Weights of a small transformer language model.
Size: 12 layers, width 128, MLP 512 squared ReLU, vocabulary 7636, 4.33M parameters.
Architecture: no biases in attention or MLP, normalized queries and keys.
Each number is 128 + 24 x the weight over its row's rms, rounded and kept within 0 to 255. Layers, rows and columns count from 0. Numbers have three digits each. The size before them is the row's rms in percent of the matrix's.

# layer 8 MLP down (transposed), 512x128, rms 0.0621, rows 425-435, columns 0-127
094:142133107131076108137082121160088147098134112111114124164106134097137131116200106126131119091153123125144109116130153060127142141126128134144109082122143145153154134135161141124118109093119131134127123087121173142087133143098129137112135130095143167114121095142128149127151128144125125150161123118150145171179100143134167143111068177141144149098113143171106147136140168124111093113154
099:097120124121108124126143113164142145152142127144159128130133148122104108146127146146158122167130224152172144120147104186112147088067077106122110164086122110139105140138141102128103101131082106088158133138122140130125119092128122145126152122128125121177126118140126103115101116155113120125127141134104133152128082114141140093158142147151145064129091139125150159144128161107156134106110
099:151128148105101117137122135161105149147113104127165142101109143170113094105104132136110118134147156097128176112169171104113109108162122138135140154103091148121129146104114156107138049119116139136122140136104126104104095166150150105143101125112147103175107104140117170100136115165084104115170154150136130122176128114114144134173130122132136122172154084123135152082124133112080145141122
103:121161109126121128128122124097143104162103146179109109184112138111104141095132123148108064107119152153109134146130091111117129099143117144117154098176154130145157123134150123128173127151141129144148157112121130103102097120132109123138120121162167106130144184136119093153082170148100151100143124072156155138143101096103056144138123115125124113125103126143113113152135136170156166124104
098:146108115113107150109105118152159123132101175141083130056173123128100062120139145080141113095129140139159200139116149126149133126143132088113072145083110141133112145144127140123121129180120134142123114129164086120120090125131152145153170115123148120127160135172125136139162130131134129124162154133128112117100108144136113119093125145160158147150142140114126078113102118116112124132091
107:138134096177170136116114111145126145117128159099092144112099134134137123133161177103164168159077133155107167123139141108137124106099143150106124119160108162105141068117106112165132137086169133120116179114189102131149135110107152126126128130143126100112137125122101143172122074124127107120126120176116116129142133126143131095114168111133112167109114118101105110113092123136125138178094
110:159119162146126122100152138117130143123090136167139146115131129137154120108119087121085143125112107140113082125175147107183093106149145126141123096141111144159117085126122142132127156116094140121102090141154088160118149150126126139111118120141103115187117139136077143138147094126169097134146145118128201086140138168104141147117134105113095082171170119128138109165122153117102152129141
101:154106171160098134110151144124115118075190137107117121167126113141153087145173129117139140138105155157126071126115121086137179150116088122117098143125118095147151098156110096128125110124123121156142113123114110119120166174157119139152164135148114139102088087153147149087092150101158125148133117135168081149116153160122149110136110123094145115124123144128108129162146116102097126114106
092:150144112131128111169130132117106118121126106153138151082143123128130134152158102121089146107131141148083107133141154104108165080128097155086170131151131119150121171158093167148131141145139129138095074092104164118120112077094124147151137107112118094092096158146099136159091143166119147140117136144106111141135109124116130134130109140150120143114125132144163164139114129189152123154058
098:129120146096116148119091129090147107192183135135111127108132114129119160103135089150105099073127134112111147137155150147142114096108149170130130118158079116134122112119129121107152133172156140140161108136172146091080118122128134118116141111134125135153130117141107099125137154130096163162108130126105129169130096119129123157160108118126130170126118080083139133127144174077145173088162
095:143122102122151126136109132152166129109079146086141143138127145119144105136139131127132111094133135140135173109111162086111151113143081102110168107115154139077134177171186112119134110137089123142099135109144099121104097146117174062157159103141134143132146136126148112127129112141152125122149121129145128135100059175142109162133096118128156098115129160127118122159151147144162167145120
# layer 8 MLP up, 512x128, rms 0.062, rows 426-436, columns 0-127
100:112129102142082144130146098106117127088129102145145149127122112146157132107100119155126130103089118122165164089129136129115136159171141092116112152109155127117158119184091134109088124129128104144135167158132148124150078144131134143116135172164153120076134159100100111175153107100105141109165123125135151143106137134096095112089159166089118137149151094124120116100146173123088112110106
099:135093120169140119132147131117108160110101143107083126154157146128126106122091136154133156143112137128118127125101128115090141130086166133161179124097124162198153139180145136114109127121146154155100089139128143133120127133115088079150155118064114136091133126159111132102128163111103131150131111137122179117105156108123132099119136082100144169109109123107158076142122103158143128122142
106:161138098098100107116141093082135092099114119148140138130133102132148123172097138133143147128114163145096141145100129111106132117166127147100059107129136111140114143105140171165103146109122152137176105129098146143101149122088141109120147127140133101149177125102114172150080128104151154191102120133138105163117127086113124140131133150155130124155153124157064120128140150106132104101135
092:108141126150130149123142119142110127129094125128122155135136136134135130158129150180110152110098094144144101142103196103092112084144112134131150131157098149175105102141109148120172141135079091095094128122171144153150151121125118112110124169122139164141117132159070103118149106098164124136123114103150124131104144115125104142159089107096099114147167136135136082087149114149170130156163
108:130130135118118107126128093149142111114098179145099078176111141145137074155170143130104122099102118143081135127131147136117108117125111159156078110120152163089160124125126135161096110112152128110174106140124165151115131135117131089114144150117127154159140151150100162152140109146118141099129137073101104109094162143137117154094138140130098166157083085156159128131132159149129164131120
116:116125101160105110137120123127117145128147143085146135159106136151169096111152135153134106159146137089101160167112145129160154106126130115122087129149121180119116121070083144096145120103115137131139116121106125121138114120147148136134120130155152133162166089087082133124151161104092141140103125182137132123150171177130161119132122105101106115142110113158140093087099164135162117177160
102:076149189085103163140123131112136152114187123120159084143132106172061090140119123109131148112154099156128167114126121140136141147139137155175100081185135099098107124154113132133121122139116133155102164176089118146112112118148154134089125107144131116145128141110127130144071146162126120116119152119130122146100119115112158139138099132099124152122120136139136150112104128115146156085133
085:098122135131189145110126154114138059112112121111183118102124161123079079157119112082155139117096114135134154138162139158131141155143152121107153114148112082145080113105122149131139100088127132142149113143121133093128126146110130090131170158123144098091117093173143109124189142144108107108111126150169144140116153073136124132154129105122128134148132161103156154131118143122121123123147
095:120166129144140130109099140109103137140085148132136114131136151132143130120113136143080131195130091111134108148116135161136128149147117121119182159102118137096108089110097120124148082081115175111143105103113165144124135161169082101145127157107095130107147154113088133124152094145150076147148117169168123131108151140127157132106132139153155112139126139162140161112100117165126096129080
090:091121149064167154112137111100112160099123134082141087111139078110110128127105140127124157161128128117089131127133090154165141134124133119113151163084129126102088164126125124141113147153102080102125153158109176141141132129157112149080151138105134124115120113173155135143170144085129121118144174111132145168100123160123107135114160095140132160100101142124157141146115168156135104125121
099:138137089134118113086139134114174121158106139104136131128126138145171090142127118140149160088120149134144087098115112135150134141127125120134122117154154154130098142104129113155170098101147104114134118136114180136174141126100064105152171133154117078184099171115123143139103125077151118088089122095160108126116158171126093163101133124109109130128146141118097157166121124110123126143129